{
  "d_model": 256,
  "norm": "rmsnorm",
  "bias": "none",
  "doc_mask": true
}
Each number is 128 + 24 x the weight over its row's rms, rounded and kept within 0 to 255. Layers, rows and columns count from 0. Numbers have three digits each. The size before them is the row's rms in percent of the matrix's.

# layer 5 attention output (transposed), 256x256, rms 0.0444, rows 54-96, columns 0-63
095:142127102115087122144104115114128135143148127117121091110124171153118124160138112126097081138098157109100165149149139096108153168136100159091124153104104098141173133113145110106094118129156174
108:136137098149147125139157121095105111143159131118154150152130083127088116126156122127157103143134123135107130161136110121129174149150170111145132128094129157122090098124108161122128125134134130
099:157183154086159099123173115124104084152134133107114117135160131132121149138140149156129093100106128087106136133103124117120097130134090127137113087127114137085112175122133143152172133093108103
103:102157145127103118137134143141109120144154146124116110153092153104146150110120142088084143084072154149071117103156110165140101154156124154153096172115145117194156102123151156139112119123175144
099:113112130162112099182095112164123171141161102160089145148159116189145123138129114134114166088104111104106135138131118184137078114116136118134156140118144130124108160112150174117143149149133143
100:121126125125156141141092140150106160113167134183127153157139140143153108126155099108147077117120103127159150166169180110121159065144132121134156132102116117119118143153131121135144130098140166
106:106156131155162087133090103141140115095115121122129121110112117147126103123111128129100139149151156112117143117119064149097119105136121116135132132135161086129188143173117152130110129109094112
107:096144123148124121089158119133129093133140139118094110154151131157113123104135131121104155079105106120091145105111134187140130154164092178159123156097092109143114186074149105100140141137182171
100:097141167109105126092150093152159087138119165134091109090144139107121148110126099184182149106150064113122126109153102084147126097131145105127092125075087102070119116107128112150112159127154110
096:156139154146135111146125122086130114149163124124121109117112107147098137106166174131111135142107150098122086152165135141114172128148163156088163139111155112139150159127128083152148133131119127
112:145154130115117124126070160133145104152128128144103147126095121140170126135152114145104132157152144073135129152140134117134095127134164108100139143113159147130136165157119136141151104149138146
104:126145114139124097087129108122095158148152147165134127139135146094108110095139102081089126118072114127170152133127135131124147115152135142105130103154122129152154147108111119112117146149120146
124:097133134061085172150125109134133143149140134131168112133090121074133098078129110161100118082159152131116143181126164154157076099159107152133104123124167107097162141159108156117120077160128150
108:121149140079158115148136134161155159129115149119167142159132137117127125095101159158100133114120112136147134111146053144162088128134167127112159139194124164099132090106140118180123145143144131
103:098151125092101140118147139140186109132110134136136106114128132139132128138182128123110152124113169108135114191145162164106135151119138110123134120118196122124135125159110132152132150099149148
102:163145091178100104132140122101116105109144142163138159122128183138154137145131141162163158118109109111100086137185133143132105143148144117104147092131138128106143153138141116111149171064086103
120:157040127124114141165108119091125136124105072122126139114092117120144108109131155137138144137137123127087139163129132139086123151151107081099136124143114127113115144103100121113114129136098102
105:141193125135212113139146144143135153172138104127149102148183131110126104120133131101124141127170121135163083156095117094123137163165071106146104103116081150141102128136122138108108112123136145
110:095151145120142173115159105125125164152131165112181158089149108149148092127115108145100127126110143170123143100123137108183154147144125157113128127125117147124153171124138099146093123153137153
118:121153145132139133109179188146121161140121125147139131136142122106152125142115138112130153126131120148160146147102146186137100149149143135139116104103105176149141097120144145143114109160130147
112:142127141095093094118140140087145162105146127144131128115126113118182110095141117128129115167135101150131097156119129149123073118173153088102088089078152181146117172177131142153118137106125141
095:119176138117114168117147145118119148144105113106090124159139102163156125112110125133134130167132093101147073139135147118131120090124128080121128107128111167142119139121119125108126146110101117
112:076154165137139127129112141121120168091135147119128088133119135115141159121130091157135121105104148146124119100127114122096083150136121105104134107079086154131144119127134128155116147088111110
106:123127140163154106133114133160102121137106120149116165128144116113101112203143136146120123133160093106107148110089136139132108137082118146097116112167088148126114145141110124152090162164129138
104:120146136156140156169132097151116153126161107118105135147122158156122083111157138105143143125115136119134156108099162134130122109095112158171117109092140112114122097144141063177112147118136094
118:127093137143162160146134123115099115133087081133107166122132094162123123127091116110138144143156119124112105094095089113103130139124122155099144134153107085118149132139126111094139180126097141
109:091124118139165138119161173146118141129146156158131107106134149150095138129142159124150115114140116115138116131091118133105111100124164096107133099134143183168172130078150133146130119086111116
115:129165160149129130129078115147106101130126141127107108118141120168123118159131137124136135163151139100106141126174136101144138105164114151100146144113102149142117148096160134129093116170148124
112:150130091140155137127140187143130099143122126118128144127124162130129110160146124097145136094161153098103144125132112134134155086094162102167108124085138150123109137122150116155113146147128120
099:111137131145100110129128084172100153100146141173132120097149102157120146127108157120126130132114159128134155102103144127092185137127106147092133129154098167046121145128110100129130128129132126
112:130083146127168115143138093139126114114168112156124183143110113148139165114128132155148123144120118103110167086108132142127142154140141145136093141116140110127142123128165173107104122132083162
107:142146139141126140120107144135108121087114163128159138133157144134139127138108096115130108157150131070146151123194106136148126103111135110138119132121146112168110134138124127110146193131117131
108:144190077123134164121148143095132137143144141103133137155104167164100134136139122122054110129115101137146123115149145132157137157096120128156146110122127111144115127164132110163100110132134126
107:109121168160128128153099148156127161122127123097133122160120147126173140105137153164141126121133100127099126141123086110124181131186148103092139145088101124132110161134132157151130138086100128
114:074149089093118139138064107145148118140136138101092130111113130123130127160123140146111125121159134159103154086148093135160149116125117105090133142170115130138109156098131122111168132151147101
113:154092135128124093117161161143118134108183116097135146144125139129122144143134084174113102089114149151164109139126133141124113109124133161190093140140157110112129112106108161125122139155184158
105:097108112118104099113148188156106163149107124154087144124139131098146139129121138100132123122138129119122150151147114129107131140123139179175107124131130126159109108125132125106139157154137105
116:114099090128141129120130110151075137152140161163104100171133153093135104124101129126153139146164176119094155170113128124124088155137114074125158094119141108119119179124096146147114070089090103
103:142114171144118110135111107126138099141109098116149100125138086129175134114163079125125143149151134123026139097120148084155141095098113141097124142129105103098152181115141144132145115162167128
108:134119150120138100186090143148045150187087111146109132138104147114125119140121145100173123146137130134152130150107106135143157135066105111111150149173077145137105115109130143136119102087138112
100:100137129116103149124119141125165122165096144140155141119105103140144105152147125156112147118140137144162079143127109084131145168118138131099120128153166091101148149148082114146136126165178139
112:105127090179096123115152132148116116117126122080073134112117170092095088190141129147138122117146130111158088146103164142095132115093117153163126134141093161159139118137144125127117102126145119
123:121149109112122121129136119130132119165152106167218128134116110110086078125101129149140109129109100102118158132142103097144129162082102120149129155139121106123128104087165138140123118116159148
# layer 5 attention value, 256x256, rms 0.0697, rows 55-97, columns 0-63
098:147112151102096122122190133133131140129154162144140165137151119075148100160155135119139126084184157077109130159139137117159144099160125142099113147160128125107124099112068150117121132115126105
090:140151123082145142102102121098142096172156132133131146124127087096155105118097131100163106107134155122151113114155108153126137137107128118124096143084120107134127186142124133157180115158170136
100:087146104164085119124144153126121105167142177141158109129156140094101143119142134068067161147093131135113141105141140144146132163158117129139122119098160154154134134138131162131092137101153109
097:131151098155101154154130121138118133110131156139102124093146108177113133110157156109118134092116156086107114175148103151124107122136131098153149147152163130143151118115171143086144133142149127
100:140121082131154151090146147123108156139149135170095094109175139152121109128138090136140119106132125132160157158154152120150150137165143120168133141112136131151135086123163112132119110134104121
096:136133143171094076119077109112135138124145128120126155129153079108099084106134111120091145156109121137115154133151104153118072103163100119097139132132132111113187118101135133130130092145123139
102:105118166140138115117129150156134130139141145159085101151152151163133142114150124093110132134119100141070121134099097193105144112150125118101153149110121119157168124120139140120140169129146176
104:134148150113109106110156095170138120103174144167149138115155087143111134104131119108130078127145100188127122120124154085156099090112145127130136092104095147098126105118152137153159186110128090
098:177133105125134116146111112101133146117145106148109150120133124142113103135118134147144170121057119139121125093152158164136142088144107120122130091145105139178123148146121117153155093142106130
103:111128142165101139139142117096150151123099120131131146072115094134126142139157113138154123119165147126159134132131093069068122157105159155094091144146147149136119129162156158093133142083125153
105:133157122129114148133136149115100091127136137126130112148122161172139134128126102147125132095176160142107138160084125125142154173126161104159097133142126150158120114134093111183157099124097124
096:130105103110130098160149120086119148109142151140107178143122140107148110134130115112151130154072175116160145146150171130136146140114125097118127131133165124152159098045091123113113146157104149
109:126109137133149074131109089102110108133147115117169139106109131119141134111152080153123096137138178121169156138111136149149108141146134128072120121157147114161204126138123136149086169134121137
108:145101180128166136138103108131168169161129119111148118119127112102130111118131081123155121104100126154170141208121140136200110113145142137133108106111107120154162138124133103162129114151114112
095:111143108091143142151169148153124132152129135127140127111139123117086092154147113129131176127152148093118120115124160120133143140140109161154155139111121145118145088147143114119078113103123141
102:114137139112108103152112154129115136107171136127150129163118169140131152107097158135142172097170157090180099158084138108162083141122189157094124083119187103136109156160131126117118101134155139
102:138126107143065145100126152126109068118139137121126132117115128097148153095135168145129126113150112176093127139140125087140097114133148119127132166155146129098124105130167100125118133129125142
095:168119122125136116144058097138169118121142102115131150162081083155125159069126119102145128116113107123133141136122132110173099112184130128115163138121092125104100198161107126136152194115138126
102:147119149099129097118109145107137125115154140115120074090168114155129108124077117111118116156163130107142100119130135142095131122155111120154138115079088112156104113118135147085125161105107099
103:131126111148143128114121098119132129158129132141122089132138133069130118084128129102138127126100158083080140175137135108116143154116100114135141129077103100135139124161119123128111090110116105
112:094129132128145097138138075140141136072129170142111083075117121101119123134122151155134128124145087105128122053133175161118132100175111120138140112112136098111124108058103122143084104123151077
100:124124124139132122117125088132093156142100143153143151081143135060147120144146115120108117152067120118166135191115153081110140121114129136145104137129150160122139106134096125119157100147132164
106:126136119139116123107147131101131109106116097144105068082138099148121147126084138105125150111115106142163152104103085096106119087138113113133128190155151149097108122114124121126137089145152122
106:142121131142103110091120108124147145182116116111177146098142107122130128131129116165146138146165134120133126073163128148140124107096148132146155135169104159154128096131116157089165133113070080
109:103164154141145132125126116142131143108161108091114135108104086117105105156097127160156142091146117128103137123113158101144101115137169084163121137125119150154101118143126124161138132148142118
110:142137169161127140138092089120117129119173128163091127152105072139135091148116127131140135116173160088114099100148118153117124117101155132152165171121106143100093110165151145149122120152145109
114:103114159148147132104127151119108172157176140138154084106139111166101132130105182130117156165146158149136099078137141153129077133169112146110143103154090113080135107130124112092109130133159102
102:137137089151192113139178170113134089136164097114151148122149163121153163137096134130141147153096115140118113129144167134099130148171135159116145102171131120127087094156103116106086129112103131
113:120104117144095117099150112137136098124091145101119145113141128129122206166128109123150094173111128109104097117168077122152117090109152099134120090120143112124114171150151162104098141107110128
098:093124109152079162152076134143160122144121182126114070114127105123127132180124118139123137168152088114125141132191134135127153107140119091091185164143083133142094124118141141101116126132122122
114:172158094110110114117138118130081138176146165122145122149134116129112164135130134109119136118154122136102121101117106199129142162135148112158154137137123151145113150114123118137101096168122079
101:163125096109127151129184157114115093079136123149143146128114086099089147115130129124135154139116119125093131131133149146112124069161146112141137142112163137197101203126102165098116153128157128
104:144111114121137161169120115135090145129147145092124108107098119110136178131118115149152137123146109118180114107115120152118180141095111106171117144121179148133168132092105122158140131115174101
098:152118142146090165171173100110163172175118097182119142132108088156118112117149110128109123105133106105104124086132131115143119109127152166133119133112090108106138135126141121123107148107110123
102:117140142136128129142086145107161094111144144082095116141098158127089153127143167120150111171116158095093162119085141079098113151102118128124139156109105108121115119118114112108138126111147120
103:154082112160161148119140108149156109130098132113107095136136140167120138099123126125110154121131115093111177107148152114149149126146155130169129173076152112118117144114100108110136093117108102
098:137122111081147143119109188128167104152126105114130157121145088126149120092176112079136096151119119131122129122126114133104134120155132143134096148118124159140139102100158123094106123149160117
106:108136181108143112152149137155134125155154115142142122111130141166146121151154167157104111134108156147121143095114164149140099130143127117174130151163126147125108128160122097116122103170087103
098:134102146164098162116128123127185138089136111112105075136123125151113152137159134148106117121143132121142135112115130115156137114176162141115140186093135162128158136182154116122110133105100151
106:128176124106137156084099172111147141112118127077110136119111138134155153138127154134109102161105143097073125147110133128137106146132114136135116054155167151133104119131129133123135150115111142
101:155102163075125129119137114141115118149128124094145167142136135131145133121123149095142133147106136139126149211152157143150132163122139096155154084101146170087172109107126091142140082113104115
102:139148108099113124134136099111142123131146149153146158107087137154120110143127130099140099170111126102098177132142094141111119137122154137164130137132154107127145104090150168135176142139127081
101:108138122117128094079154076152096147145093120147162147126129121111161083113132153140116094133140121167148127151109120096122132132140138144114168107117103156131140129089136131132136139136069120
# layer 5 attention query, 256x256, rms 0.0729, rows 64-127, columns 0-63
099:111150108084150169119141135166144154117143152136166097135122108139150167087169135115124113137139108094090173139178158121142123153105150113099161149133147140149124094102144116098111097124120154
098:136084148073153123137102113125111105074112145134135132092136107123147141080119129147115129147197123148144170164128128145120082117157131129132149115155149149143144109100117136101127121106156121
081:119108131145065112104153140118139125113140141090121111170122151122126103145125122101115133147060127099164107092112073125085104112160128119135143135163104136122126142154151138125125103154115120
085:141171158112182172113137171125137141167121103139106146123152112141103187100120130160111093140109145105097117152163160087120141128096148149146128162130159145187128105102144097081118104138103131
082:104144111096100142137163093136123080120123101144142121124136127090127123130152114117092118148132117108175117098132105136110159116159142102155146141149104123099142177149120125109170143102136107
080:101153119101105155134120140123142124173132110137131123114087085119132179114112091103101098112196131130132116168163163115150122120133086154142129097127136091136119119105101108124130107132090105
083:113147132166131138102141106165110112127126129100110117084155122101130146174139127124132155138154124130142146061132096118134166130144154112126136170140142136141112162141125103092147167086129099
078:137126103114097121168161108104133160131141127144127097128099115095132165129110108113136138140114129119122100135117156127085115147150130147137116173152124101157118175132148110119114084153128124
065:118136138119088104134140133091129114170102146136117143140097146155094149087116166142123102138151179134132053135107107146140125135105104166158113112138095082096136076122152128170106076167117122
071:118162145102144113151119144141104137154098169125111168151156161150141132137092156136184162110168099133086126158134158136120122117154081131125126136112160161119114102071124119093086135121129145
102:150117121168093156131143134134106103125131116136104109145100115139115104143125144132142154120174144136114129083137137140146125121123144129182146192091118130135078146144123154125118124157167094
088:134145155165151095140133094109103144160153108151108129072118117137090163142123146141128104112141127172104124097099093147117124136159124111096132150140103109125120101097144092099122122136139086
097:121087126127107126111132087117146129166146129156144120141111133080142118139148118109109107115111168132177122098134076140117163153118161168153094145143128129132140124169132151159138117119123128
099:091137115088098131123122119167148128120087117104140145079099126093126148111097116131098177111092106138158118109184143122106121123139170134108162168140174130112124164151101139139105122133102125
104:127125132114108113118121108106097128146175140197112120093166093149110134150150171126122155100106127095099108118135156089142105128148140131135139102090161125111153102134144143131123125120107097
111:120124111151129147140184103171084083134105113174139144130128131150138131130145101115109166122097118117101134078133110134130112139128131143111110113127127141143127137103149138092105110127119131
109:120120094109090159096112115111115105173137111077113123107112143183145122145151122135116161126106123116132150079140156108167145125142149165117144121179125126156139170109170142151074102144153115
105:154167135099179114144141102121120166144127135144141154181085151096113113140157140123157156155097116118124123100189173118165073105136119138178116102149104114115147125167148193192109119130141127
113:093089136141110144145132115122101120143172142135117117142119093098108172110140151130146107133128119102148106087143120127162141133114174171140115167173105136140106165116108118101114120148186151
100:142173198124183119160101139136160113155129100099135141115141087152179094150100144159133122144134167151100126133098073111155111142143112129092140110174134120113127120121124090166147116150119145
103:143126148092144121106125109112149171133107160139143111114134139105150136096149128143124114129117103146142135195157138108103119112151109094133079111086138139123128112130113133089142143126131117
143:088121084126123126123146161147110099152152107139117162119130129128130148153119131104144156162130122098142128083155130151150165158137140115127130169155130117191138163110132125104121149143140103
107:151111162196147088142114103157088147131134137131131112130146143136087109101136109122166151165119104158089154186155130105116122178111131112136125104172141188172157133124148151111107149139132126
115:129115113174087132122150142124136072154135084094121109130132106114161136134122143112110107152091162097111149070111130109130132201130164131154132143156112109129103111158138153097116102131119150
133:111128180157170109146115143087132177106132140103135169148103131155137117118138154125110069059132110152116114171139121136145102112111116117114116087105164130071142114104130105142126148107122146
109:157122088160092121135112115151122129105139147122091140097137122112128171122087110140156115160148118098120128082150153114121138070097151146144156138179120134181116124075114140130115135094147097
115:141112175127161115137108145121119177136133110126165152139111137119122170117140106140081116089104119157152111192103146143127147158113100148125075063116135125109161108095115115181138121131175108
119:122119146097143139138135107132139120123123120160137163106107100164104140104153144172138101167134127178119135191110136142145129135138135119113141156092121158093146095144147125149136128140110127
110:120151106122142125130128109132141143131129140119146153113098146165131102146133121143123085121107105144134118181143138113142097124156150144104122118136135127096139153136125114140132099156163116
124:129115101213080080143104115143115132122153158112140114129154121143089128127156129185148160137130130166127140099093142139096160146122144078141097153149131111161108135141135113126089130181142114
092:143087125104107112134110124132146148132149139099124084156104155108140114093155111142135114127160119116108136119090157098117120155147143135135152155132136146128171113168104152112151132132134086
100:100183156097166143117136144112155146135113098156158123151102124105126148138127158094145117101093064168141113162126132119142128151134108145159098134165141126154164096159118155142107158154125183
083:105162123164168130140125119143143144140107096112128115153146137161145136117112129155146094121103123120131101135142132159109080141144121158176134122115128170149134111144122170168116134128114201
084:112115107139102124150109106135118130121138086136127139109123148159161158151116121160170160114151152124115177154130167141150101144103139140144118133091097125130096147126153156122131130122154111
088:108128102118117119154147156119151120145083138105144147128129117130118135137102098101082136115101100167108132121143130116123113114153105142120141114138118098131128155173130120141137144095116098
081:132185098191117128144174141129152121121113125147150136138115084126119170140138126124152127137124070130139107134145180124115151145102130101123123136161131150090148132124138161154117169154124149
085:067130128153097177113156181134149119158132157108162141130110119117144142145082137117140136133119111131144130103135153120113142118147107141122123168145111139132101134198150144115127155173122111
082:114131155107120187111087118125136121169127144144121179134136099129120154125118167140150114106131133127096161162141143133119132092125115113124118111149172130169127086101117125156059116148115125
088:148130111167119178124116109112100131097115164123139109138177143122147132144195174140150104147126104096130166149071128154125137131117153109151115138116146163106098129126108116135142161108151120
093:116149155162125118131116135115107134130144112121168089174137093135153145140118179119148092154164136168137126092104116129130129153134136091126131156115151130117159134183102159096129117157165137
075:140125127118143148165140131113163152142148140129065133095121112093126096164125158138129093154153109103111130161157153100140117086133094137111127105106175129117107149093100157124118133107086123
084:112141118112125119131068097102141139156136149127110131156137155189145095114137116120137145110178147113118114136154118099164124153121151126152144079120147121136104131069133134126134103132101181
075:166118115128104126156142114158136124116166097122159137097145080108121096151122127114164117124185108097147133089136126119151164099106156095105107180125109145154127114199108157117113167102083105
102:139131111191133157100129111141147104145155115113144130103105096098127142155143134159134123125144125137143143101128075130104151143141169102110137146150112095156126139191149113128112133124189128
093:094150087099129141095132137100124098130121148142079144118145115144148128119113123099094127144173142123137098169117137131165145110139157159142120133148101162095155101134085141111105103143154096
097:114117125154126097111084119137098158083087118161129162160099180163118149128082123152152108141135165128155143105134106123100140100137105150145139135093171113112128101104118111103164147161143148
104:127130165098128132110120137145118119136141140152103141105138090119107161077119150103093080124066088147100079156108107118171137115128160123085102107160145114113174138089117112133140097128120087
120:127130139128155163136177149127161113169132097115122143128142124157096077108121100110134108118154208099162153105168129169122096122127132102141106107083139128145170124152117105101164163130138130
106:142138114185139120126123138086130145103142114101117110116084150109159116116165157098176105168142144121140114168113114143114153118112162110099137158152151118110172130129104071127142115119149125
092:152109130140162134119158111126101114067152122114173168131104101112115170138137121065117073155071126154104145156141124163128146116140142124122131132097112091137112104097140190126121148119178111
097:128159086110145115142100148127149116110149154148139127142103098148151095120141120163130108124124092160146158143113182160140130104170122113106175170121096102142109089149144158194136126154097139
094:145090143118131101110147116155094132109093139122097185127145087156167118152103094159130125135122125173109161135086167147135112136133092098131162117180140138159114127149134112124123127118135099
098:169073126147141171114148159156114110102133139133113129150127101166112060132137109152096123144106090139112137136117152161134096130126140164130101134154116075112106130104133158136135147128116102
123:136114164186122156145110118139101113133129140174177118134101113122094159120122098149170120133152121131147127116105093096103168115125155146181134171139131163143113141154129161157103120159100171
101:123116125137091120085142103141137112155114110124121121113106106120132142102131100155159148122152128132126161137162166074101131122129142186154182164139101144141178102137147115110115151129140108
095:146135093145152140138142128109136135119152124089050123154130123104152121155139139120108134091146111133093147109142157145092148119131130120153148146104163137097134113126113119088149150103107122
137:122154127127107135114125143137120117128102154107131138128131177126140104137131170135127141168124159124153091050138138108064118123091116126124072151123138119102087198139116135119105150097160149
118:138162137100136108110119114145150112150142115128056137125140094145174116102145138154123090133118118140145166159113152141142075085136177129123179089122122131139112127078111089124143106152140113
111:113146160093145105173114124118159123132096099125160125146113116167164110160145114123095094115111147135140141145098110175079130145095119158164106147161160119143109151135122165159107096157127116
117:118110200144135113121149134100111128097123115091087099143091149137169106120139151143082131122101113119068127154104144129105086139115117135093109151115122153088144111122127119158136132130107159
109:114179120137097135121097099157118186131095125173123159172151149084108134120139108103095128128097103130113122157175099106152147124138135131121140152145140132124133178121134103118091092099103145
107:130116143119169087139128080121128139121170112102139112102092081164150124135163141110132090155149140136132098137131172129108114124117128140155093089148151121124088096144079107143077125110132109
099:121099088165138137113143120111135119150103138140122107121129081100099123137155142086098114154168165100135069160150156122147149117105166129157127131167125122135148109176140124149151108055070133
097:144115107129103135158129085137153146136145111104109110112122156128113142156171148149107155104134092091114117140104098134115111114149131169106136163170119068098166107119120126137145141137149139
# layer 5 attention key, 256x256, rms 0.0724, rows 64-127, columns 0-63
078:151111174199122120110134131140104105103121117144133116107137089146116097128111116106142081078141148176098138196114162135130112100179135150157108115074123136084116110136132124153115158115134115
122:127125151104157155107131092152119140141113122131121157091153124127122190108147138125114128089173130147088142173165180116119116118101122130117141097110149157147121090089128112131101113117126120
099:099153088121087133108137111160136104135145115111128086163110149091151103146120135143124132146120054126198128083113063155125146136129113107129127146155108124154124160153130158125186134125147165
069:163132159116114125155120112171153124091063135100131096085137073111118132125083127185154133114119111124135143123112120168138109123138115116125106082145120107133119104117131158150134170115094147
071:114111095091092107122161118171136098130111120145158110123150119087142119132119104118105139147157105130159117102165104142145162139141121086124133112144116112115114149175140138135157115126137124
080:114111160129156132126139165116132116105082127098121156098154103171113174122118103148123157092169142174087132201115190128115116101125123092151144100104168136097157075121099135169089129101111134
084:134146080140135120108170092126138101166148105148152134116119150104120126153135145102132140110150119143137129095146109128143167138126115143134163160140135136120110177172119113118158161119138082
074:126144162131103150163137128156103111112166168120084120082146119128119161157132101120127119126149171092166106148152098075083126134171115136115111141110125155093103120119165064132165118164136139
086:127105143186124101137140178096126136107057138055078144102121139164145107140114123145121108125161109146072105196136123133124123135125101145130111116116116136111131132130113101153141118142135124
086:124113142101153138162099156109135138109116186113059137132120124150122104142132112128123145118138116064109122126134156122098115142154109121132094098101145167119128088083089124106112128142154123
100:137117115138100118117139150139127094172117120146140151123136107136114125148151103157106147092115127174117122086139150115167136114116121143123112158120133135118142099155093131116091100125131112
121:149101125191130123129152138154102119130103117161113140120138117113090134152083120116149093135149170144157136062092101118157137117095103152121145195142103132116092107163127137109074137129117093
100:171151135121147143110134076124142146148170077165166135112157137083128135107140115114139103091131114145127146126132138103140134147112158139104133122136092143134152089186116120136094160124153081
109:118125154088104132096119135116143133092076162116104113127117147123128152086115144125160134130135143156116110168151162131095085142117081167148126109120157127118126101104122111124109126131116101
105:116158105145119100130136119142129110164126070135121124155091172156160153142126115100132130123118110131110128103087112099086137185194116113130155110116153101131127168170139142137155118099098128
104:145135076141169177156106108127146125123140113178132138137105145085140128102160118090096151136111139105112162075108081150140151110122112081156131085084122101159138180121136154075139123120162144
097:141148114156113133108115110152143136189109165113128141078104178173125157134132144152112163103075141126108115137093076091139162143107112155110122151155151134134088110157156140144123095107172169
102:154087120113155182171141114125081121089102173146104131111114154167116107159124113138140154124085081098085158113136165105131076123123137163161108069141147100125124083161152125137133102106139108
100:112133132108121109155097161115123138120134159134104093169111120143092192078095164104146141151124148173083116148112160144146110121106140102185106100106116140157084111111112155116123125136146130
090:105113129120095125169122053132156069121103114107109195156128148129138119129148109132156134140191161122102084162113096166140124121103110102098115078159098130133097160130137122150204112086095141
107:108143151118120116160121137122169091128153127134123097116121127122140138126102134128146110125112115104148152094140101144102180145076141105150109147135154128116070180117067101131160119093157131
111:116091135143114129180109135089086128180106155099088147105106117165121135145113116139122140121132160135118129120095076138131095158144144096148128155120169131129093159052122112153132132098124112
108:088119135183142108091166120133084124112103143148094142125116115111144119147091150146135139124132152180087148142147134155127133116154166152155092117165107138153121095111131151167094128132142101
095:149105121153145101156136102105109092105146100120123077137152136151136079146163121140139120085097131145126097102124139124153135194148136140124121160142079145148166105104134169142144162159113136
121:138159110127092094130145136131124116115125153140117128138121126161132160123131141137096149132094112093164135140145139143105087101136164100143122097096156145109102146075095102148137167092128128
117:125108125124146146149131125114125124099109157110115153093113131145158095121121103126109128132134101098148105116116127129101134122124095125112148091189124124144120162050116137095120145111106110
111:110081102144139124151117118125127136161147138090149132149140132104131118144130095104151121115134137133167127140129119149080127167112136160159107116205120138123116119109148158085162159156154105
111:127154123151110148114131103108097076117146159173103100118116124108138122133146164129105140133096113172167141137150112126125161132127165130083127170128115123137150202125144136148137163142111120
112:097144078121127100112123070131134134113151164100125096142113140109116101152151150150142152128149148094157129123125110147133138158172138092147113145133156105135148173124124122132148135119140146
105:143147117174148131151110106073137075147114152106155115129116156141156162128104122149122111155138116191099117168086076111089120117115084092152118132130120121122102142145134113146115097158144130
088:148129105105119145153097133132160133125098158159152121121060122116128111121152147131108149119124099150122115114140162142147101153124106128113149090172151146103106111150122100163123110117131122
101:122085153142161126130112072145128121148121153147158136120084136171086172176123121080099120141078127129152088139113090089095134179107112071102126114158089134126116116142131135121129096130107133
081:095140113152139093134091134130153114121145111118170109135102122096111086146135110067142129134119123134162120111131081125111120143134127097119112129136105114099084110172131114098145128166115128
068:156100120116123121094115108184094109137135121115138142115134155105155116141109127129139107140103112150153130132116132121173131104132129149085153088092150118109111129148132137132150111131153113
080:119114076167146139138135113120157107134132117127144081138119166108144111175137142114119127134161150169129149086138119122113171148116098129158100201124096107152129143172143134104122161158132125
087:174134111097118156161095119120172116126129106119146099146143114148159128145134147096160150128082092147119172143106115143147104108137097114095121094174136165137135117158137170144148155131162082
075:108107102087083137095143137152085116166102155125152122098126107085108109130136128110079153123145094119180139132162134117132111095095155132122172165136113119135090104127158138141109141119153128
098:126127140122144127152145121097146153137127150127076135122151130131142133091135119151126116116130145080092112168104124142121086099114144153118155118083143123130123134090115106166112138086111147
084:120090131148127111136145153112138135100119163106131118088111156166128095158114196148105126070133145145149137154057135138133179144133094121146109125066115157108085145114117136147147143132162080
100:137141166106120127103146092159093154183134108128163112111150130127118161149148099125107131121134126165132130111168123112103116169104135127135122152148104155110155105157149135129120110155137131
112:145127152155138100116116126104090170128104122115057114114143112167165102101139137162111135126135131130118115178125137123120108105114130119122169068089176130119114109075106122148104127092117146
096:136122142135159099151084127112147134145117136138148123141136147179135101141149134157103147124114102114116104129123131161099132151072143137104134118112155135127100130117169112154097107117099157
117:108104080141141105125135102155158103115140116125193106114146143090087139153132110134133154146108128139178160078146110150179162145124108103145115147124093124131160133176119169095131162107165113
101:130169135142133118123140129137129140111157106170104110131123104062126081096114107117128124144122128150102140151137091130102181169164161146095114154157110134150154138116153149162112128109080113
089:147183101133126125073148110129123158167142145137135103129141144079147149120129140140108123159118114121123119159140154102164139133107186109086093156152102087120133064099128128078071127143151096
095:165121146114149155106105178106127126114158115107142088136122131134118131130121111122149098105113123082189110064151094147124145162112181126131129111125074114096141116169114101113140157159126156
112:131147144094147125110133156113129151143115114125122129103135116132140129125081124149083100118123092118107139145095114149112108173122078145107106123125122154114103143096111097153171151119063125
106:146172110104111113150133198119138082106133100119134131110167115140104123116115130116136110115143120153158174174111109154116128103105098139129119122152118103140141188156144121149155160142137106
100:116121160204125128147143160114142108056086137159159113133118143156134166157147158124147112164170134106129135107110106140140172117102144118121138124118140115137108145115138062121111104101126140
118:111153140121164142088146132109103127148113116132120114103127091118122093106119133083138131144087149105122185128152144118123120127169153112112148102111164110117153136146111175147110115071131113
123:136113127121157121179094150101124147111123109115151155105144103079113090086156120151145121089125125145122098171097155136118113104154131111137153117123115098129117156158109089138109147135106101
092:125144113163153086132120103135172091132091140127131159162136100166106096126145143113132116150163129148179123076136150113117101118113129143120146099117133141124131142138158117114201092102135136
097:118124122134117157097130132103121141139143103127147134150083135162103120157102097137137140124188148143139150087133099112135135137148153123123161122148123128121153095163159158123133123151100113
109:146151154116136095142136115089116145152135100126197157133172128106119186133121130132136110107070076162162141096097116116116143109158139129130113120128126097163147092172166104136135113090126109
106:134074126130149099135115119142126152149160135160120126125136129127123110129136143120138153087134093104195127116153145106119153162129127101129111154124118128112131135100144113124122144134096088
108:122142135137130121126140135116127135106100105097132124175133101125134128137129148162149100138146118098085116103140133131150123092141121068133160098146122153124110128158119125161185096162134142
106:094105126161152086154119099153152101092108159098152161136155136132171097184126149174148148132097163136099128145126106136078118124133130111120117114171122127108156131128132136148130143089177132
094:094171125115099168150122153115127118134128113130146110111136164148169126116136148125110133168122091103151129153149131124122115090159171128119154125167122128112154094121104163138109129092117093
106:135105135131081128116093115138107088144130116102093124113121154113103146178155120138108142132110098137135166144095133163091102117093128121101120147141150138131115155102099135107117083135095110
098:156128135097130139152113138151154114115125152121164134146135127087134145177129088094140130127123149138171119108105074138133093157129131085109110152144113120142117138162130146130158158105127191
117:106148119164097109120087143119136148118141123163139142186153141156102135109147103126138130167126169111173129108139104132198142125129113091118112200176126130123138160139130111138143132170126135
120:097110152086137136123115116120108093104096149152135098137094122116100064133166145156115143178150131143104123112125118142114139150090111165166117145089125136174092135124110108137103115141161106
084:130172128110133091116143130142150140179138089105134133089121084130134163133149138120141140179106170127164096153158102157145160147100125155104127123106085137078145127143134096143164127085135155
111:111087116116136140143162087161120162111141115132169134153186094108127112131112101153117072080095116126123151085110134124144139146148095128116114147154103113082174114141124139117142152130133108